config.toml
num_hidden_layers = 12
num_attention_heads = 3
vocab_size = 8192
positions = "rope"
rope_theta = 2680.0
rope_fraction = 1.0
attn_scale = 0.0884
init_std_down = 0.0
learning_rate = 0.00198
lr_mult_o = 0.613
beta1 = 0.95
beta2 = 0.99
lr_head = 0.00629
max_grad_norm = 2.0
decay_shape = "linear"
Each number is 200 + 30 x the weight over its row's rms, rounded and kept within 0 to 999. Layers, rows and columns count from 0. The size before them is the row's rms in percent of the matrix's.

# q: layer 9 attention query, 384x384, rms 0.0532, rows 58-84, columns 256-383
# k: layer 9 attention key, 384x384, rms 0.0551, rows 58-84, columns 256-383
q58,136,198,220,190,155,213,197,202,249,191,190,220,124,190,204,167,245,238,212,212,135,170,177,238,233,213,174,200,242,145,155,223,177,189,138,245,268,196,220,211,208,256,261,160,215,192,234,233,199,139,172,239,184,221,186,248,196,240,223,191,210,186,201,160,179,182,230,190,200,228,140,174,144,218,208,202,180,245,193,170,223,279,195,181,200,240,193,231,232,188,189,136,221,157,208,201,245,155,187,168,179,228,230,185,229,186,206,130,184,217,232,232,232,198,208,182,198,137,192,184,203,204,209,230,196,189,192,248,168
k58,146,238,266,252,219,186,154,195,207,205,232,237,175,162,198,211,191,219,250,132,190,212,191,246,247,209,180,137,161,232,173,187,214,240,186,201,224,221,205,193,192,227,182,222,194,192,193,167,206,200,136,199,194,189,171,296,161,177,196,219,152,204,200,186,186,182,129,211,171,203,174,252,237,223,208,126,196,214,230,193,183,196,255,229,164,226,225,152,162,146,239,165,175,198,203,212,205,198,172,130,253,185,199,198,230,176,260,175,164,206,198,236,200,171,180,214,234,233,206,204,181,198,244,219,171,236,200,209,188
q59,144,197,183,197,252,186,181,192,199,130,190,178,234,202,172,181,228,216,179,207,213,205,199,203,211,211,204,139,171,204,241,202,188,236,186,184,175,197,204,211,205,252,134,186,204,222,177,274,233,191,212,207,203,185,214,218,200,193,157,98,230,199,180,123,201,185,217,164,175,209,178,178,231,188,195,149,195,226,202,155,223,168,200,211,229,219,189,184,210,179,215,217,184,192,222,197,209,163,176,250,174,221,154,188,149,187,166,195,174,229,246,193,217,230,214,174,200,223,165,184,125,189,176,216,193,237,217,192,198
k59,139,238,193,235,201,159,168,219,176,231,207,198,223,139,225,214,222,194,209,200,202,213,152,202,193,220,199,184,196,245,156,210,145,207,182,208,193,228,196,227,182,230,181,170,164,209,178,237,226,198,166,178,237,206,161,221,277,236,188,178,204,236,183,154,178,183,233,180,244,211,155,167,201,159,214,225,252,217,217,164,200,222,225,174,183,189,142,161,186,245,239,178,246,215,209,228,171,216,212,211,227,145,200,147,203,185,206,156,183,208,203,152,192,148,192,212,207,288,177,187,166,172,239,212,234,216,242,168,171
q60,142,224,222,169,157,223,226,236,235,194,218,187,192,238,190,235,242,187,161,210,182,255,222,139,175,200,187,197,211,220,209,147,229,191,217,148,184,167,190,258,153,273,222,235,174,241,172,213,200,267,167,204,225,147,241,212,194,214,211,180,200,243,216,211,216,167,203,185,115,217,206,203,203,223,186,246,180,234,192,195,182,163,187,203,146,180,203,264,190,191,237,198,215,168,146,149,182,256,164,184,160,224,220,214,202,201,206,174,197,202,176,162,234,181,171,214,204,228,143,222,186,189,139,226,214,223,213,178,212
k60,148,210,224,154,175,179,243,194,212,152,211,189,174,195,219,248,135,153,207,208,211,207,217,204,181,162,192,228,185,212,214,199,234,179,189,177,221,184,180,222,164,230,214,212,218,238,204,264,194,246,263,189,217,178,224,290,176,211,239,163,219,208,200,213,233,193,234,208,175,222,211,238,194,206,225,227,211,220,232,171,167,213,197,215,204,216,183,196,214,203,174,162,214,175,160,223,147,193,159,162,186,197,171,220,260,188,224,285,155,218,145,249,216,183,190,189,174,210,141,214,158,166,129,197,163,224,228,187,273
q61,134,169,214,223,224,215,225,201,160,197,244,188,163,172,178,100,216,159,162,248,167,209,202,239,222,205,163,263,231,161,269,208,150,190,236,242,198,217,186,158,174,199,197,202,208,183,172,178,190,194,276,184,208,267,189,203,240,188,180,178,190,156,129,199,209,202,188,197,209,207,178,160,223,223,201,211,201,194,237,248,191,218,133,217,217,253,214,182,221,239,215,256,174,172,206,162,128,187,112,243,185,211,214,230,256,167,206,213,209,189,225,190,230,200,205,190,223,205,201,211,188,189,238,168,213,178,176,167,210
k61,141,226,200,194,212,228,208,214,205,207,152,204,188,223,163,183,218,193,242,177,246,153,243,193,209,169,219,195,163,185,224,218,190,167,173,258,210,244,191,171,170,175,171,234,181,208,190,205,168,223,216,193,144,221,208,203,270,193,159,140,206,209,231,185,191,158,198,140,188,201,147,216,239,187,149,170,214,198,210,223,183,267,136,180,208,227,234,183,242,188,167,218,208,241,194,189,198,206,177,257,173,227,198,174,250,152,212,183,222,168,227,163,184,184,197,212,250,251,195,182,204,200,205,150,204,230,208,163,180
q62,149,213,186,105,226,264,205,223,185,237,230,222,265,213,205,165,210,179,247,167,181,159,172,157,190,159,198,207,200,168,223,234,209,185,168,199,189,189,176,174,158,199,165,167,217,168,163,205,163,133,142,231,189,173,145,157,202,195,249,245,185,181,188,129,224,179,150,149,180,198,238,227,210,151,238,169,211,156,193,243,235,197,237,222,148,195,198,204,168,146,181,230,213,143,160,228,154,157,170,180,217,225,200,206,194,202,197,196,199,209,247,218,144,183,144,211,190,158,201,187,220,219,192,177,221,197,158,203,238
k62,142,255,142,144,213,206,209,151,211,191,213,185,236,240,205,266,238,212,227,199,149,198,159,165,277,159,243,206,183,191,214,182,193,217,237,168,226,201,197,237,136,163,158,204,268,175,171,175,199,175,161,200,224,204,173,157,168,216,231,212,186,210,192,159,203,181,176,187,235,199,222,230,241,182,213,194,180,181,212,177,206,204,245,200,186,176,190,228,224,197,155,221,203,168,196,223,186,204,237,221,218,168,203,158,196,208,200,172,176,196,257,233,159,184,220,233,259,176,187,194,196,200,189,206,195,221,207,218,185
q63,140,237,159,218,171,244,208,191,194,167,228,168,213,191,218,250,211,225,183,236,215,198,211,204,194,198,213,171,249,227,222,199,178,202,187,223,160,229,219,161,192,268,208,215,184,155,216,234,222,243,136,213,174,243,158,225,254,222,135,276,191,132,219,226,215,219,241,229,236,190,136,208,169,232,214,219,230,219,208,238,219,204,185,252,154,212,200,215,175,211,267,263,165,216,190,167,170,202,203,160,161,214,174,246,230,182,177,216,212,238,215,231,200,254,221,186,157,238,220,241,203,232,213,195,259,160,201,217,169
k63,138,185,268,174,169,199,189,168,201,221,200,186,216,195,209,273,202,205,225,218,205,166,221,217,215,196,145,179,235,220,169,223,209,194,220,181,208,201,193,226,175,218,163,173,196,180,188,174,172,192,137,259,185,178,195,210,257,184,180,196,150,177,214,177,197,176,221,183,209,205,142,174,196,245,205,241,203,157,241,188,214,187,150,238,215,234,194,182,187,237,208,217,176,193,197,189,172,203,160,214,186,216,188,226,207,136,179,230,196,191,200,248,178,229,244,186,163,208,297,251,199,224,187,240,203,254,150,184,205
q64,075,195,211,208,138,217,138,201,221,170,179,153,209,211,194,195,217,166,169,239,199,246,197,203,206,220,177,259,210,184,236,215,168,216,251,194,262,141,178,225,160,208,170,160,177,144,199,188,254,155,203,197,243,172,244,177,195,177,202,167,205,153,192,202,205,154,201,234,256,233,197,218,125,182,237,211,253,216,212,196,227,244,161,238,219,195,194,133,148,228,172,260,189,183,221,188,185,227,144,216,172,193,202,156,250,198,228,182,178,210,197,125,187,193,187,187,230,208,210,224,195,164,233,172,164,167,170,193,207
k64,072,191,210,171,204,201,222,223,186,216,217,187,213,158,168,245,225,227,265,188,199,228,234,189,203,247,256,263,150,207,185,217,198,175,205,165,237,286,203,139,236,228,196,207,272,228,249,138,192,232,214,229,167,180,165,237,254,190,136,146,174,181,231,111,266,203,216,210,221,166,230,220,242,218,208,233,211,206,164,238,197,224,185,203,203,229,220,203,204,188,123,138,214,191,234,185,154,171,189,230,172,226,148,250,196,195,170,168,230,225,175,213,229,192,191,249,197,194,204,190,210,194,153,177,160,185,194,193,190
q65,064,173,182,229,205,187,234,229,181,223,228,221,221,193,231,214,186,206,242,203,252,160,181,223,198,168,159,166,163,173,210,205,235,164,149,174,164,254,167,209,204,178,211,197,227,183,217,249,169,278,196,229,193,219,200,207,257,201,167,223,204,207,264,203,248,191,153,204,145,238,212,182,215,236,156,177,202,144,226,276,222,236,224,243,177,228,252,224,207,216,185,113,219,150,184,230,186,151,187,170,242,187,233,224,201,219,215,173,195,221,194,191,212,200,223,244,196,176,182,238,195,221,191,180,246,210,197,190,141
k65,058,176,232,189,183,219,235,179,210,186,188,211,234,246,192,195,172,247,162,201,174,154,220,192,203,152,208,164,266,198,209,157,139,191,221,181,155,121,211,221,201,170,243,187,177,149,171,188,183,161,138,173,231,189,236,196,200,215,219,186,225,202,152,227,110,200,227,196,248,173,124,231,194,174,176,180,208,186,208,179,177,207,208,212,149,203,211,230,170,178,236,250,215,135,203,211,211,205,209,201,230,234,221,141,231,215,217,240,203,159,196,203,203,193,279,210,198,176,208,185,204,127,191,180,178,186,158,193,209
q66,069,181,233,190,189,222,166,168,113,170,202,233,165,182,211,159,224,170,178,221,158,221,205,196,170,235,187,225,187,207,225,203,237,188,215,217,214,131,173,223,173,180,229,209,159,193,235,225,171,176,191,196,241,119,237,252,192,208,210,160,195,211,229,192,177,198,141,193,251,213,191,213,173,136,196,136,158,197,201,186,202,157,158,180,236,219,206,168,154,245,179,213,172,248,199,202,130,178,143,184,253,164,167,135,150,206,168,177,214,171,219,196,174,171,196,173,242,210,220,215,177,203,187,206,172,171,158,163,198
k66,063,158,189,204,145,184,196,193,179,220,215,207,197,252,198,169,202,243,200,213,182,226,198,232,187,190,209,179,174,122,239,211,234,191,214,205,186,263,250,198,163,234,194,200,240,177,240,200,197,242,210,249,187,209,174,210,190,160,195,198,177,160,192,119,250,180,252,220,249,165,253,190,216,204,209,231,221,182,179,210,215,173,206,206,243,233,208,203,224,186,182,206,209,200,251,179,186,264,217,217,198,173,219,215,199,248,185,210,211,219,253,173,226,172,109,222,213,212,166,185,212,191,133,193,223,147,197,140,172
q67,070,173,221,220,145,192,218,199,215,297,194,243,247,176,181,226,142,157,175,172,173,194,209,219,159,151,197,137,220,186,149,221,247,251,191,172,171,239,202,194,199,218,235,183,206,228,170,283,207,179,234,196,191,279,145,240,205,146,244,199,160,222,258,210,255,208,180,175,202,221,211,196,216,225,173,185,205,218,184,212,228,244,227,228,217,211,214,165,200,185,206,169,155,227,207,188,201,143,192,220,219,229,185,221,172,216,191,196,165,191,190,201,190,193,261,216,210,213,175,179,184,185,235,252,232,197,210,176,221
k67,070,197,208,201,203,165,197,224,182,146,163,210,152,232,191,144,229,205,170,207,193,179,207,195,202,144,218,222,174,220,240,251,163,182,254,201,132,153,201,148,134,200,212,187,180,187,205,193,209,121,166,223,228,206,265,195,148,180,215,200,195,222,170,220,164,185,223,249,211,219,235,221,168,197,207,192,205,274,189,185,200,147,162,176,195,221,181,215,217,167,247,239,207,133,174,174,224,175,152,199,213,192,221,180,225,196,205,264,173,196,214,184,224,213,155,151,208,226,196,172,239,202,212,217,157,217,135,233,200
q68,075,154,256,201,201,253,253,249,217,208,216,235,163,184,217,201,186,146,231,177,226,214,210,239,183,157,176,193,191,106,183,249,199,194,193,177,174,243,194,183,172,194,204,165,241,216,153,216,153,160,215,183,212,191,177,219,147,173,202,230,211,224,216,238,249,221,227,171,152,148,200,241,261,176,203,174,165,171,175,224,204,226,199,206,179,230,225,177,232,216,220,191,212,197,212,201,211,161,239,161,220,210,220,214,181,258,197,214,205,199,176,188,229,227,195,221,231,197,218,194,217,188,176,280,234,177,196,197,175
k68,066,166,202,216,194,232,109,220,167,233,175,184,240,273,171,208,172,196,146,189,207,198,199,185,251,181,196,182,256,174,257,208,188,221,135,176,162,156,175,212,198,234,187,233,199,170,209,183,247,195,163,220,251,194,227,181,187,241,216,175,143,172,187,207,158,187,166,214,204,212,186,191,168,224,169,226,152,168,195,225,214,170,135,204,188,200,160,187,197,191,205,182,228,194,199,199,173,199,216,184,246,254,189,176,196,182,204,208,176,149,245,230,182,214,181,152,184,255,204,220,156,225,188,173,196,181,170,164,195
q69,068,215,175,188,143,228,188,210,255,192,168,191,228,229,188,168,234,299,242,171,211,174,226,165,242,200,131,154,178,228,239,163,189,196,215,211,209,198,194,188,202,170,183,244,209,169,212,181,164,139,218,188,250,206,206,188,256,189,186,150,239,174,176,196,209,209,200,172,186,232,215,165,136,220,179,216,137,199,203,138,207,191,245,230,189,230,183,228,220,177,197,222,251,229,265,217,228,262,202,238,162,195,191,213,203,143,207,172,208,189,196,269,212,197,158,215,180,185,163,181,175,227,233,135,226,236,164,224,183
k69,066,169,189,165,212,195,163,230,181,255,229,191,167,169,185,235,210,196,184,188,210,188,164,211,161,255,192,172,244,227,231,234,239,167,176,218,266,244,216,248,226,174,224,205,149,230,152,198,184,180,196,221,164,139,147,241,199,212,142,161,195,203,215,246,206,182,185,221,231,187,181,195,251,221,204,217,183,124,204,227,179,202,189,145,256,172,240,197,153,178,191,197,144,226,194,176,172,209,108,159,216,209,197,146,161,248,183,161,191,231,219,178,208,213,190,265,217,168,200,163,175,157,152,208,202,191,206,144,157
q70,074,221,226,200,204,153,208,218,163,192,192,243,220,228,178,219,203,175,213,154,204,199,247,207,170,189,234,154,229,193,154,148,214,210,199,188,219,215,181,194,248,145,225,180,175,289,184,240,237,173,187,182,175,247,169,245,200,221,231,190,217,207,211,197,186,157,208,169,190,229,156,231,271,217,214,199,147,195,208,196,192,180,246,189,207,208,235,245,195,256,187,224,181,250,255,205,221,163,197,193,211,175,245,217,180,153,197,205,176,167,197,196,178,213,223,152,209,207,175,167,222,163,215,181,266,204,208,220,163
k70,064,164,193,194,199,229,221,217,278,231,167,233,161,197,235,211,196,170,238,217,212,166,173,266,210,159,180,158,230,211,253,217,160,185,241,127,220,195,181,211,177,216,272,199,194,187,174,150,192,158,177,180,260,163,252,141,162,210,229,173,184,228,172,191,229,154,160,263,207,174,187,210,211,228,172,175,204,217,169,186,178,184,173,173,200,227,235,227,142,225,185,183,190,133,222,219,217,188,152,167,176,208,206,194,153,228,201,238,201,202,239,172,213,221,201,178,171,226,239,202,205,233,202,190,146,190,198,224,240
q71,073,144,230,203,236,201,244,181,186,198,160,221,249,230,226,231,219,160,209,185,184,174,189,186,191,190,223,205,219,176,200,213,202,225,152,140,167,222,223,228,162,165,214,223,223,249,252,193,208,164,198,189,268,166,196,274,181,247,149,250,192,202,174,269,193,179,164,216,147,215,228,228,206,150,195,244,167,189,189,209,208,196,207,192,147,184,198,221,154,193,237,185,189,265,212,224,178,182,208,194,207,192,175,199,198,159,207,150,254,151,206,156,228,184,195,168,191,221,228,191,269,202,204,200,181,146,209,186,177
k71,064,227,202,135,135,192,188,208,185,193,228,194,255,202,182,239,173,201,234,199,206,207,224,211,223,188,136,207,203,212,235,238,224,216,182,164,193,171,170,163,195,208,204,182,206,165,198,203,195,183,176,176,175,223,191,226,240,216,198,179,195,223,224,261,177,262,227,206,199,161,152,186,208,194,146,166,252,219,184,189,193,170,169,209,181,216,184,205,259,212,207,228,193,162,202,234,219,261,208,197,156,228,243,171,250,202,202,206,174,197,201,230,224,211,175,226,276,186,163,199,242,208,200,200,161,243,217,258,172
q72,077,210,219,203,227,211,217,216,161,198,205,230,253,213,162,206,167,204,177,190,184,200,207,215,177,150,244,181,234,178,194,218,233,235,247,192,186,194,249,223,192,223,238,140,219,256,163,212,209,174,153,189,126,212,175,190,166,178,214,195,200,224,262,200,197,226,200,203,173,204,142,293,203,164,194,225,217,204,205,204,209,221,202,169,162,203,251,183,216,252,177,162,192,221,220,200,217,174,255,173,235,192,228,219,166,214,139,215,179,177,229,241,190,255,247,192,211,213,215,195,221,220,232,242,207,185,192,192,201
k72,064,178,204,204,189,219,210,248,231,159,183,179,188,189,189,159,261,201,214,202,216,179,187,194,237,211,202,194,202,241,233,135,167,147,184,213,188,198,176,199,199,202,232,185,173,143,272,172,176,169,211,220,229,213,250,175,138,179,169,211,168,217,210,213,203,239,189,226,239,252,206,196,169,202,209,172,145,216,188,152,179,178,219,173,142,255,213,199,191,114,168,194,182,247,173,184,164,199,207,194,203,219,211,207,216,183,171,207,190,195,211,189,184,241,231,170,230,188,247,232,194,169,246,199,199,177,152,214,147
q73,067,189,214,213,184,217,175,219,266,233,199,228,248,256,171,212,229,179,205,213,203,207,169,240,187,206,230,149,207,240,227,205,153,210,264,190,176,178,258,213,210,223,235,188,210,214,155,202,213,152,192,239,276,144,178,231,171,204,257,223,190,143,220,199,157,203,236,243,195,212,126,211,163,175,136,192,148,197,203,170,234,217,231,207,190,219,186,210,203,209,265,214,256,207,234,227,192,203,259,189,207,186,222,233,192,177,202,199,218,153,194,229,146,191,162,167,294,242,169,215,180,176,202,116,211,186,198,192,197
k73,070,200,164,155,201,164,185,190,193,178,184,161,162,218,243,173,217,186,252,204,180,233,200,241,210,218,186,199,194,178,226,189,224,229,168,254,239,176,190,160,221,171,215,245,198,239,138,156,233,213,154,176,202,210,232,196,211,176,233,125,200,174,259,201,248,193,176,212,195,177,252,211,228,199,271,149,207,226,180,182,161,200,142,164,197,170,234,175,250,180,150,174,149,232,189,169,194,212,166,167,237,174,241,180,185,200,194,141,170,223,184,194,224,161,219,230,183,131,197,201,203,215,173,258,184,185,175,212,222
q74,072,254,168,177,260,197,212,199,206,210,245,232,153,240,198,216,197,236,206,168,233,229,249,196,168,234,176,112,238,267,216,204,252,157,184,175,232,202,127,195,284,195,232,205,197,180,164,232,217,183,184,219,181,194,136,201,238,200,184,205,194,215,168,226,161,207,242,183,215,198,201,146,194,193,214,190,147,243,198,190,150,308,247,192,217,235,188,236,229,196,174,191,190,145,197,191,213,276,127,202,218,178,166,208,223,216,208,210,222,214,213,251,196,207,195,194,162,180,202,161,150,217,218,185,181,180,176,229,165
k74,067,165,213,181,221,207,196,192,184,202,217,219,202,153,220,207,205,154,219,221,196,182,157,220,203,192,242,216,217,131,169,255,203,191,251,205,200,203,183,206,195,169,225,215,192,227,228,160,184,148,170,180,153,202,242,205,159,227,151,220,195,231,191,248,235,235,226,236,211,225,208,175,226,219,186,196,222,175,208,188,205,175,219,168,227,206,202,206,232,164,239,171,159,215,278,189,200,231,208,170,175,273,190,161,178,177,192,187,210,186,159,215,228,206,203,165,187,160,209,214,216,211,200,211,225,201,208,154,210
q75,073,271,179,218,184,224,213,225,185,186,241,175,178,234,224,159,234,237,210,192,228,171,210,201,153,191,132,264,182,183,196,184,181,180,189,247,258,206,212,194,271,143,217,227,206,178,249,160,181,241,211,184,183,192,227,186,196,165,162,183,166,163,151,192,143,212,208,235,233,201,192,121,161,258,205,170,154,192,206,183,218,261,254,236,232,180,146,208,186,216,200,211,208,227,189,178,202,231,186,200,183,239,219,221,199,159,224,204,170,194,222,232,202,213,109,206,176,191,209,267,175,240,161,148,225,225,174,197,224
k75,067,216,243,171,189,226,185,206,213,205,226,203,172,171,183,198,171,154,145,166,218,209,175,199,229,172,202,203,209,200,169,193,235,192,221,222,219,284,178,251,175,202,234,200,155,210,136,215,222,232,161,174,218,203,146,210,223,184,148,156,255,180,204,215,253,227,250,205,180,189,208,184,209,158,188,213,202,239,214,223,162,188,199,187,171,230,223,192,206,205,158,149,216,152,245,171,150,220,236,169,162,201,158,186,218,235,158,139,190,215,177,183,213,183,169,203,169,209,185,178,215,245,159,183,200,172,219,186,201
q76,072,208,261,204,177,204,199,189,177,225,221,206,254,171,174,284,133,169,172,238,182,206,175,220,170,137,147,221,199,159,194,197,137,203,238,201,179,204,221,170,161,228,138,208,154,224,132,205,188,170,202,186,201,273,235,245,151,241,222,233,188,203,193,250,217,229,142,179,166,200,179,192,250,169,181,224,227,202,225,253,199,168,149,209,233,211,208,173,225,212,216,184,185,154,199,148,186,164,247,193,214,218,168,187,248,195,191,182,213,188,185,211,225,174,237,220,164,245,190,159,238,179,211,234,198,242,240,168,214
k76,076,236,219,210,192,186,194,178,262,167,183,214,172,178,214,162,221,178,230,192,216,179,191,147,216,223,219,165,193,208,225,186,161,228,189,204,214,202,139,186,190,148,233,232,241,200,196,181,194,230,204,148,239,200,163,167,262,218,185,150,216,154,163,216,158,197,196,272,208,192,216,214,173,215,136,225,148,224,218,220,225,212,214,241,211,208,195,206,177,151,183,252,195,193,203,230,184,217,198,249,223,244,159,223,159,213,167,196,197,195,201,181,143,188,200,168,208,173,193,184,160,212,197,201,202,217,201,249,211
q77,074,227,161,187,192,212,186,231,259,216,178,203,170,191,205,186,234,182,222,198,228,191,192,241,166,146,181,174,192,199,159,181,204,234,193,253,232,233,205,145,235,168,221,234,214,211,159,238,204,236,209,144,196,149,212,124,188,178,228,203,181,203,187,223,218,192,186,256,224,204,196,162,185,214,225,161,132,251,234,155,213,246,176,228,207,170,157,177,208,236,213,197,174,182,208,203,148,263,177,178,175,178,236,157,205,165,239,194,137,195,169,213,190,225,170,230,186,136,207,208,256,226,213,223,222,231,216,252,169
k77,067,190,224,240,215,168,168,203,173,174,238,216,220,183,151,289,149,254,222,192,178,157,185,174,203,190,222,193,233,183,253,185,179,192,200,169,208,180,178,250,183,206,232,207,192,198,171,156,115,181,249,208,244,241,175,209,230,201,248,258,223,200,170,172,179,222,188,214,183,177,177,245,218,221,202,176,234,182,228,197,159,185,246,224,213,160,229,209,237,210,209,164,147,166,260,207,220,142,208,194,200,248,162,209,215,200,235,178,207,202,219,231,232,190,237,239,164,226,179,209,186,188,198,187,194,208,204,159,228
q78,082,170,254,147,208,241,209,188,208,197,162,214,254,215,163,201,226,186,197,197,161,236,108,208,195,175,246,195,193,213,225,216,181,205,192,194,190,127,180,158,168,228,224,170,246,200,177,201,175,163,164,191,114,231,183,254,143,187,233,219,210,204,217,200,227,220,224,216,192,266,170,255,268,147,198,200,210,173,196,210,218,222,176,159,214,215,210,195,218,216,179,145,186,203,258,191,199,190,253,182,243,205,166,235,165,197,169,192,194,179,178,217,145,183,268,177,193,265,147,184,229,223,184,227,183,254,234,185,206
k78,066,210,230,192,155,191,227,222,202,221,193,212,170,228,211,208,211,176,200,242,161,153,208,191,210,293,212,155,205,172,190,254,187,183,141,238,177,177,211,196,247,235,202,212,187,242,182,272,212,221,180,238,191,194,178,188,223,181,197,173,179,137,231,195,168,200,172,189,177,224,230,163,200,136,190,236,114,218,192,191,203,172,200,210,160,250,177,193,162,165,234,187,176,164,176,251,200,175,182,229,243,235,212,158,211,152,188,249,197,200,214,222,219,235,225,197,247,143,218,217,190,210,239,205,173,229,206,228,204
q79,072,226,183,229,159,250,231,247,169,169,181,178,162,210,213,177,178,193,163,186,212,224,191,221,248,233,225,194,217,178,198,194,189,160,208,208,185,188,197,202,227,162,201,181,180,204,250,157,177,197,219,155,186,120,273,185,255,214,214,164,190,189,212,144,253,180,220,190,253,147,206,153,157,134,179,224,118,218,171,164,209,204,219,210,182,204,154,179,210,190,237,129,174,189,156,225,230,200,177,196,184,206,230,214,178,191,194,192,252,204,153,184,191,164,211,168,195,210,149,251,242,184,172,229,117,262,187,208,200
k79,080,177,178,213,167,148,203,230,165,171,170,210,172,193,201,212,140,170,211,194,176,234,216,215,189,154,177,152,209,198,183,166,196,229,192,151,232,207,121,183,222,198,202,162,161,215,236,185,185,165,195,229,230,190,160,199,155,182,181,210,194,244,173,227,196,198,185,207,171,243,190,162,157,236,200,137,201,209,216,193,172,182,193,200,165,201,136,214,212,209,219,192,177,252,162,161,213,193,214,179,187,157,183,177,194,173,219,190,208,228,193,236,227,165,168,162,196,175,209,162,201,200,199,172,153,161,222,223,190
q80,079,127,218,229,220,191,250,213,195,219,161,195,143,247,164,171,243,178,185,239,273,223,204,186,215,205,166,266,187,173,279,231,190,187,235,260,226,174,183,187,217,185,155,236,200,141,212,168,189,209,223,151,209,154,212,168,226,165,203,159,233,139,180,202,205,210,263,222,234,172,199,208,208,233,146,259,230,195,188,196,225,221,122,158,239,214,176,262,200,191,196,199,237,184,226,161,196,158,200,210,224,194,184,214,203,202,267,173,199,188,189,213,169,200,183,177,181,226,175,192,204,200,195,206,212,187,183,208,197
k80,073,208,195,217,202,198,204,154,186,256,198,235,230,201,250,179,230,222,219,102,174,156,159,230,233,246,185,175,138,200,190,215,187,185,223,213,219,267,177,169,211,213,220,196,217,283,167,219,178,199,269,193,204,246,185,225,212,209,233,171,200,190,194,197,162,217,217,178,188,232,213,218,166,139,197,218,206,217,220,204,178,192,191,196,218,216,189,168,178,230,146,230,203,169,187,212,172,221,208,198,226,163,157,124,241,233,182,177,185,239,200,197,220,249,220,183,232,226,242,213,241,150,249,177,257,187,221,217,155
q81,079,180,153,189,168,187,224,191,241,209,199,241,179,199,234,231,169,238,247,185,208,184,209,205,207,156,192,219,174,204,227,246,189,232,223,195,177,183,172,191,207,201,180,195,217,220,207,230,181,219,228,232,147,223,142,280,177,181,199,209,218,164,175,173,157,235,220,152,146,226,178,156,235,232,187,202,303,219,220,211,153,181,152,219,188,194,254,148,192,192,233,193,160,176,272,157,171,209,226,240,219,172,194,198,209,215,205,187,169,193,201,278,180,230,201,211,134,214,178,162,220,184,196,227,225,198,223,204,165
k81,078,165,196,181,179,186,200,206,180,235,232,214,202,195,222,138,260,183,165,196,207,161,186,129,260,214,217,240,223,198,246,278,163,212,180,260,241,182,205,187,186,203,124,210,191,158,164,215,205,201,200,192,203,233,146,207,168,235,179,175,232,180,168,197,159,195,182,207,252,190,256,202,124,188,197,199,183,115,166,161,254,159,174,184,221,228,206,194,192,218,179,186,229,168,245,235,217,217,216,182,199,205,193,200,188,192,211,208,196,227,250,162,235,195,225,176,196,177,143,250,167,184,236,188,204,243,197,222,242
q82,078,204,218,239,176,216,245,232,189,170,187,179,225,185,215,164,179,168,239,196,171,229,179,194,201,205,265,194,168,225,213,204,177,151,242,190,162,195,221,238,175,257,225,189,181,165,249,245,225,204,166,160,172,198,240,158,232,229,186,173,265,209,222,226,159,201,176,204,112,259,166,236,170,159,239,183,210,231,206,240,173,208,205,225,174,209,166,137,163,173,202,243,189,188,185,187,163,175,216,249,235,203,231,201,190,175,208,200,230,214,177,234,171,242,223,140,217,264,225,193,224,135,169,221,218,239,196,226,209
k82,079,197,141,249,201,188,193,201,207,179,209,208,187,224,161,203,186,222,220,167,218,180,175,277,189,177,198,213,156,230,163,184,177,257,216,189,239,104,129,165,182,183,191,175,216,213,184,199,169,170,172,155,257,218,245,176,169,215,206,230,147,210,148,233,193,231,201,169,188,189,211,177,232,228,200,172,176,112,172,187,195,182,237,185,181,212,220,241,244,199,252,177,247,193,197,209,253,160,188,193,240,228,208,196,203,238,191,189,212,230,206,192,204,185,179,203,194,164,212,194,148,255,190,194,202,162,192,165,217
q83,075,198,129,190,172,213,193,207,248,204,225,215,189,222,219,206,205,147,239,170,194,199,205,172,170,205,203,185,200,175,215,190,225,233,183,174,155,192,212,179,208,165,149,235,242,239,201,182,258,164,297,156,200,161,186,240,211,213,197,181,90,192,200,214,198,228,184,257,202,165,220,185,194,184,149,218,200,192,131,152,252,203,231,212,229,205,204,208,238,183,210,186,200,235,218,156,203,240,198,172,191,209,184,205,190,180,146,185,175,166,229,221,185,173,174,217,201,147,179,236,236,197,183,183,205,191,188,226,181
k83,072,175,202,175,201,179,214,209,277,210,180,176,158,233,191,231,201,234,172,199,196,229,276,225,108,160,172,164,237,153,231,174,196,199,184,184,187,224,228,242,230,166,211,198,216,237,191,202,199,215,190,230,234,210,214,242,120,165,220,252,231,181,244,242,181,211,204,237,223,192,187,163,244,237,226,197,180,207,291,240,154,168,194,255,219,153,200,173,225,152,230,223,210,281,164,211,206,198,176,253,183,132,183,178,182,233,205,260,150,211,246,221,179,192,189,204,283,237,246,185,156,206,230,229,169,191,221,211,235
q84,079,201,214,211,163,269,265,168,203,230,185,230,188,230,216,154,195,234,184,235,200,214,155,214,254,201,201,191,217,166,227,259,172,201,232,245,179,189,188,227,162,164,153,184,157,187,266,199,211,203,204,236,183,130,234,255,210,194,192,169,219,243,241,239,201,227,190,222,225,188,190,230,217,219,144,213,210,158,175,169,257,236,217,206,213,217,205,174,202,149,261,148,178,206,178,155,146,197,205,180,232,209,218,216,181,204,171,209,236,178,224,192,203,191,209,190,169,233,200,173,151,171,220,212,145,218,202,174,212
k84,070,139,207,182,257,191,142,232,200,165,193,218,196,215,199,212,219,210,237,199,217,149,186,153,186,195,176,180,159,203,130,223,211,141,146,196,219,180,167,211,243,230,242,205,214,248,168,206,191,159,181,197,175,161,168,181,215,196,211,175,217,168,145,214,160,198,270,179,155,258,236,151,189,197,192,115,202,233,182,203,237,223,254,158,174,206,219,183,171,193,191,193,220,201,158,242,186,230,212,240,165,154,181,261,228,190,181,176,194,161,170,181,225,221,146,188,222,140,167,212,234,186,274,177,205,248,234,210,227